config = dict(
    norm_eps=1e-06,
    lr=0.00326,
    beta1=0.95,
)
Each number is 500 + 50 x the weight over the matrix's rms, rounded and kept within 0 to 999. Layers, rows and columns count from 0. Numbers have three digits each.

# layer 3 MLP up, 2048x512, rms 0.0989, rows 14-39, columns 0-127
493527446558406517566474503535476691563552497563468503470482576513516508457469525478340549491498435526523512480547459509501470534529519559523546582540503411526539505482478473523394446548522486529502554595515544431478510522435461500547512503464562571600586487488542525479423441585495438467534514457463466546517426444531506545456531481483491527396558529571457437504565497444533462517478
492488539492503543480474447482564501500573547576516541518515463505521526511531526542538533444492476511526546423487507528549507556470471498510455603506422481517498543499482482479497548594450554457522503563504434478514516475530519513398480525462468467471530540529530455533474500449493455482539526484544561481437564450465487544530504459499525476499524398486515469504545475474536471559597
507532539501548519511600501467607513448506412487455462446501465477533502481519586431512526495502453509387493584494468528534544514480530504484490465500498535507511470510521535455523481602547549567482507523515436492546538486533566567423565469501494569562497534397528535497462599560514533536524455425521501472458565546491533503445490454439456490480434476421533491497569537436456592534510
577601483527463576508588414465497447528532470582475593620447428499523549467538476441580503557474455461536477452575519476442521503510503368445398549507513468404516412488544491454415525473403537524498516533511416493492529489562453536411493548482531543507445458519492518444509470551423449425547396518506518540483472530518521488505478480524519497486513524562553465410497505421477557466478
438541551509524497544523660505534598541540584530489539487441611565487535572466441556506491459481486527549586441534500604579529423532554501445448498461417511510539508476411546468521442488535497483512506523418475476509536521590432584611416473493463583637508542549380497524538559466488422527558406570523594494399441526539483529500467605590432454448499501457533483508564518501493470486529
467520511503573464590488452424465480471421458468366416590426484494423434456565455496575482466493573512412443432540525473489463449546533454525465563503475457604529488494548452531551519536548543512537463578539501530574476431512448514560504587473535525568500455519473495508544509453490420509478495514468612516560419514386510543498520497567500539528465497546482393406402497553514553501594
472473542408579473507610545530472423475420512498522561493462471396425601474477539503491555533452540455443541528562472495485547486464501503416452608551457518439372521484481402481527540474549419555559482435514576503521481522487604401486542476480539489524499403501493496514547532498516507520531443484550528442473534420495460360563491529526481500485444453465454464431596505427314440433535
454402565400529527406412445541409511497520475398436467487521534428549397483569480468537596485569411358498504460491490499485532616507504500495446477533478497486539507506465442499538517535436538458476537559451501508526503449429496479586544499546510444530451538585514391502489557516377465373508447423501557540526503502480489569567540464567556520458569555583608460463482493388432492527537
495580519517593465480535513488480502464492514433518506529428570569495509522522489471497493416529529553506558476442542582593457481444490564492513523454448532523399491460389431449476500427492446464584482493500565531543474498416444499432366492466508537486437479531497570580576589491483420565510485565522525435473467578503532594509415621425488475522475458506516576490527525572485479433594
473516553536569532431611503453492572452448533510523478509419521570408493558509617504597505555416355426447574522470544555560459557383551476487466425410466535555414526499574563457467489507445479500541446429508491380503556460563516557450528540436564559521435476523514464553465572470478440471582436576554458403494442416443483517548538516473471535473521415478562509470470451463536487484545
538447494477450480459486540503525482465547467506506478509506504473495435517480507523508567457470472482489507458407556458509572525470529440524487477540567469529514488443478473458502493507517453463482444535473485560532491433502505453498484545459574466494505488477533507524526448474481467437465464407535551540464509466452531456443441486484552549505517484463500495463496508503464444501527
578500536503467513525402467494465589519457484516461430400553497452453538447570526571367496437452523490565494489578508518510461481540471557483473449484570457377563517619511500552419520598527512491464456510598411514468509442509456508481505457538557463527454576527582530421421544501457516434586582506539615483418560382530594503502579572513413511512531484499580416356511536573548610446416
498419473390513490494556456503430510488483529524563454505479487506427577483435529454515547546519517518615517448505458481505514555487483474550482547425535494454463515547456423455484479477478465500478458490511619618540499496572464632519504495528524444495605519581592509503507563509475452469496486491517486479616500473438493443528475457561486544538467555458537450518419529524476523502386
593564528603527527481541440556479549511465444519561511451452411545485436547469461433445534503489467468568495481498519493488466515446488472514530532474477474458492535501518513532478463500591448481509468434541513561516478471446505506535489386536482456534475527407478531542504530548482470545504576558488456511474503501530418470492575380465414488469473486536444470441537512510505557502523
465494545508473546496504455444401557433552478511489448432536523476400416576535526448528537513592566572457516482429608532501534496483542453496418443461454521433509468380505467469467402459519519486510534516453591421470576507412542401496515563511496551543465498500481581542529568471543458458501486482460509432447454477503431506577465483505479517521448499496515529529525524481547501524498
582429440647440516419502498414517546673439487587544477590469528492464465509418591537560462444562505519442534482487409401483541578491560442576455433559543464486480523538468614409554532527469464547486575520401539463517558484559470465508559551473505499510558485512510524536417613462546411582554446536544505502513546472523509390467608446509572552432462512492516558493443465528493570530579
521469532489516454576516436422512468430486511500562489487439550481513500520517440559511500509465496529513552512474500503491451504472517579490532467467476449570506534480523541482464447472445526483534570484490444518516577541532322569549457542534574522518521519504451514561477531541548456532523513453490581492476459504474572495488502542476409531505474558495497410500481578539482557512549
500519570505510466400529541434455491448521449571566433511510505508462462502578499449481530516552574468493559483565532472493484475596488480504521535544493398627456558445556488493517548462496557460447473445510495454494514458495443487559539523476489506528545550500551488508536514449488526548582452477507458456475506407573442501483438489413508512530504591456478486475544542536483564461475
468486554469381495445522511505546511477513497468498435525447445505483481529456453460534480478493464488494543406517514548454468517534436497468519515507511512526460543403490501435502491438506552530484519478550487529463428491526449515422533507531558465465478535519566504522521396466496492564445430485551502519429510513492529502475452504466564558500501500504504578543562504469518561509500
458553578445456493530471558478526432436513434464527475529543480476443537452458438388401438467456506519460513576545490511548541522461512401617557455476533449558541474503518460454506402493560519493528560485620490390474594535427533571512512454472592490532395515481472562534474497596526444430454518517476486530445525480533411469418622458524482447453491495536509490537479551525543514582604
561558540537505481444603442544423494593536479599593490484470461522540544500497529466532533518510499531508482503610450541599516523487464484476509473423537416505439456441564513514478488462502529448519475501500488538589499540466522533519468389582584499527485484455481483513514447545440432519481538548462440444506526397457592432459397540456512574442599498426438493496452521476590456572399
536370576518576490483516496521445566484485485540445531567414426442455487561516510500438537567509416585560528481526648558559493528616575621507470509508525451503439459570532527514468544471463452616547469614542492446488513519529408391590479482535566512445434500550442530508490544572587416522496581563557522581503557469456504408600556552450499528444473466472624501534446499424502487459537
404552474716445551501435462498389466429430522572412623535456531529503476404490530376591506493449372495552414546538490533534401501515473434559503468498516573527503538569491457416474487494452518472565506476427472462510476539452395491517485499514508505371506550510542489546496435464451603417511459484481462444476506411526502561540575502566480483499461647479495583540498470564463553548451
547505436448499456517473581559398451487493476417461413600459449568542419456535502401466481451421455361542545487537458512462543458485519556539537541514544432523491454493495494502580453494538525523506438514470502490472554540552463525637475536547444448561496534468441603550581590501536543523472570531621520447482553534499547474544523462540565502484489576590521574502511471442408418589377
472646451490513487529485459541508496520476542428472523496489508464556499474571472553488513503472536503489503511522453538448484522443503535539498492528511510561446434506576481490485584506446513446480475479594496495469509502546486560472496550483542484563422487505389557512600491467479506541533440491507537514535487533406538514498431470500487541534490585479498511450457532470475520440522
483420631430485537472524529406519547600504387588544521512528419623451511531616511457517470496560519500455594418535534542479470548430538472459397533664480451459453527464514490548397610476577444572493507511500501509542445513495430462514581438434512484504560585496594440496456493458512532457442458499592319528537483404615551440466487422388399475570506500471425477521492503509535388516469
# layer 3 MLP down (transposed), 2048x512, rms 0.0897, rows 14-38, columns 0-127
531550458492540443532482615514546522568558515490514524469562555491523457460489499491543506450474498473534522535538411426518459477431476432479533470518546538518515471437509454486543427491567491491444585528383468478455546566506493533560520500496453452518516504574488508446419491466558477566525515501449490534521459531493602492478452547438510544497426532533397494559559480485518472471429
506491454501444488590515485506444548435461481444506530510517522522530496485515524484573479519537521485473539561515502530508456559485470527491496436500512515517499502458503522559462541512514520412493500458558473463437521508522474505411510559555520475396483480514544485499552448462486497477501490475516491497446482403511481523462431540524396580430470518472533561527461456514531495499452
555461454466573570561475492394552508485516524517464503550504547560512526493496512443510573459578411512532534518498524461525459426411445472501492469498541579450486438447529566458433553448518544322556469454432434439583497497382502522494486564593389513430441407520550523475487519502624479516424487516528463547537512487581472458493457354458509523443574569462463482507544535539382514470445
502452510578398463478452491622471500584471510517543584571541484519558578507459510480586543554535518481515465487470528522547445506520509461465495449457571602453495516540535550533508460497528585484613493493518488528445501453448519503439448524497474443527519497466466565472487508500554530580509550572423535488495519581431505499533525490555522542454508404587547506519573589433551448555453
512545624439472499516487431484443514521445536465606548541522491507472495555459526487522476545558456535503528539427439609592524550478626562546461500388627488577546573542416454546547466547402570512504453530504576496501587479341575584477472523521459451472536452570465705468499500540506491518576550507473561495514495483442431471444505583531426486513562562441478509561529557468509565479515
505454513555522533423518406514524450563460523495459512523453389488507442483534470469469509466477570446433480518499499523495448366567459571446474569460524501543465404490499515514587536485594509472588427469505564477471470479549447519503536471521562498495523541404495506471550490484497503520610514476579532470565444444486508413514525568549495588469489535523522414471504535561516572497510
460543490570496597537502486554511464487436479501620420528523542422546488533455535434487412522508460532471518490504478555504447512516630395514548542551456497555517521482500516520536465431502474488496520489430474447445451474400585515427505513523527458474517474553511452460607465522591451492581439511439503531521525430508539416601454474490573544512562497503553490535554510436385667404516
564396495492546481544547485499542534533552473451495522542630560481465482561461513486497511496447532461458475515536491482514467545398508408465510519525576528507486482446467453421431551599499502486464470498495547591467486404524489510540538469507498480417538473626381554460450574514531563552440452442442444504507405578488423484588445494500554574475437495465563507468463461454406438441559
480450583535539484529507494476450507525515530563550543505504565479489432499498601496422585510508496464608560566428493492520574521455566484532589504428482485497532543417465516550548431484467512534631481561570451461485501442492469504498450449575427448438415453405479497521545491465509485470445511481469448540548571504560482484526459574613541440512559513561470502574420490471523536503530
533542516599564659532496528564490508451414545512516482422487456522417466439507541509562405591491475456477556519453458512495492475502528555519385519457525484447527612454511468553449509600464457517549478475539503458513507460491496519479533499445523466561448459545408498548493490516484493511473477533444527490480501481486552473504536554493499488601462452518465527473469513459491474453434
574487491474496535401494545517598527421479525439433530512465516507513428492498571537506464493548516555467610582484557451522571573486546465538450496461584507497465551509508478583477538501500518411557517467509428446489503506478646433479432475482535561464522474507471494437513507384572519532489473504404542526507450482473462454455523497481500379428545500532551470583526494536457423504500
532534514457494438478469437546473488446540525626413480426512527535502501450482531586512536534461462590472579504514508512501477554469626517448479458447441570445509492536593481501482480586460458412579523526496530487444474449524579533514386393451513456509449522503562519572414533550504534453531469541423406467485606555447559518542497557555467530568499543507504464509514395469521550471421
453466352476432420449522537516571452500421403537513486482489498449395533475466483512557491395462536425495502530510485459494480496456599442392454424478490536509510548561423519501531450451572428406464504530405523555483496452468540588430546434508420486526522428497571469455454441401553507393498513480433477593500538525494425525555509520429548540563488474539529485489565452477452431524437
569512453594492480453548499501556528480597520555529398510452462478438563516485465525439521377544483535542569478553471518452434507533594490455527519530488480487467616548437550504489543497546465436542530386534445485499512516528537497472525447506424448560397507382537514509513507485489513536558470424378434487455484427497436484440430511620498479510511524560526468478510502460473581553478
491480453529535488506372563438485529523466434416554485515494535535430464501423504571512410431583513458526467516479565453367472432472557445486526463467490474496444461451507496497499401548474501416551523489551498449440581562530487507475466446451521463491462472411525583441466460492530439667524435437602524539437519500577503498553460479586534460445409561542569524538445518472507529465553
430450508507464493500477418579507414472477486494556497515484432456470495430480484504540432480517478527525577464460458492507410582610563433406430522495458523485511504416493531464499472467454663494538529539416503478510487425414445487480479528453486438577553445540445462454420446429523558497499554458442500460440561444431500442491523478509577431350462438502537472451567512471500497490553
510518480583497488553430518506561491443478413554518455502431418453525431484499430539502449484515398415453565551523476493458527560547497509542431433514528472518464528467408503503520526496555465473493467523476465513458541493457505489494404519528555547541457494536446498518551556466563530528482484494447528501520438475585502503529431513481435480587514480539462503575493518489536544537486
410552490439477531561597534466519475532507379487474464355494410496447473458499518493551420498512470457499460457552434492498456471451552578528563441499527451434559491538480571402487434450485468443488545517567454452482494526493386464564572487478537578560557576554577382429445564534506445484577565625483423496542428546536450581476481540596587492537454533384485557477425426537458578515461
562539497470485500467534547510545521502524477485464555448518467465466485440495429554489448520534438533507431499528501489472485506496509552500541500499507533539528486463432464534574474509531501487476548562504451505478526533509500536425506591553539508469567529486584520437506515540440548552448548471216511535516457524472505462500516531495550557510460439498502550476483518474538485438553
530526546594557437544469512525481518421465519511554495465531484485546528519532542345610522491517551492515502435484444464466510503613520496466495456527445521552481531427447548515445534533464471554470473536428535471484413569461522463477513476496509495536443494475509605400529541515578508498552478476436472490557443489491510481553440471562467523574450499475537637520485515561531505526483
558453494467437466457426570482603551470508469580451470433515413475488450480414461585496475505524434481477451453507489496507521570433553543429502451447476576576427462438526398412392411598528508499509512470484561488475408426515532525450590539475528465502495410479544419516433485443470519520521483488394535507455506528530601530558466500481526499456442449540496465542448520568592463479452
463471521517510469503511424420448534474466543521389509546519432542513449517530581414509499476503548449518613475502481416546515482542539627559538558463422492468515412494625418488560510425453455509525533634479606495484514535498462546513526433542591545506532506533476415502490553554463540590491472456452503486476579491538542475510462462443411493456381503473558505500458514485500530595449
512567496468428542532373478420465454548487483386452458545458604573521411521433471572473504450414447505489515506452438482486523467520498507514582476488543486455499551508524449302474449502558478533453473507508432403512583593430454465410489476496534525533534567439580515509522464459525479543479451539470500417507521497516561469619579416515541507523507408590464570509383463472495489637415
565489542471575493463535488484607479528475502540527487451510431501520449563497450547499372474526526512472424401408541566480480418436418560551478464551516528457451455575483408528520497520455581509537489551495579433490417610410484577572511474482455410476484596483489489504526452434539545463479522548474539488539509474487430407524562458439476483570432498585478489552434495499447468468538
423486431454453467435500453467487533534523491477430448506503469517475474439422512572498511533500472417447494497508476548525438491503500541540513517474460470467531454534449421492550408571471537511527453565539532551558619437555540448494510493367570509525547458515442534368521562441487510495480551478512523627524470434505493517597473526494520477484471530493393479438511441458481517529532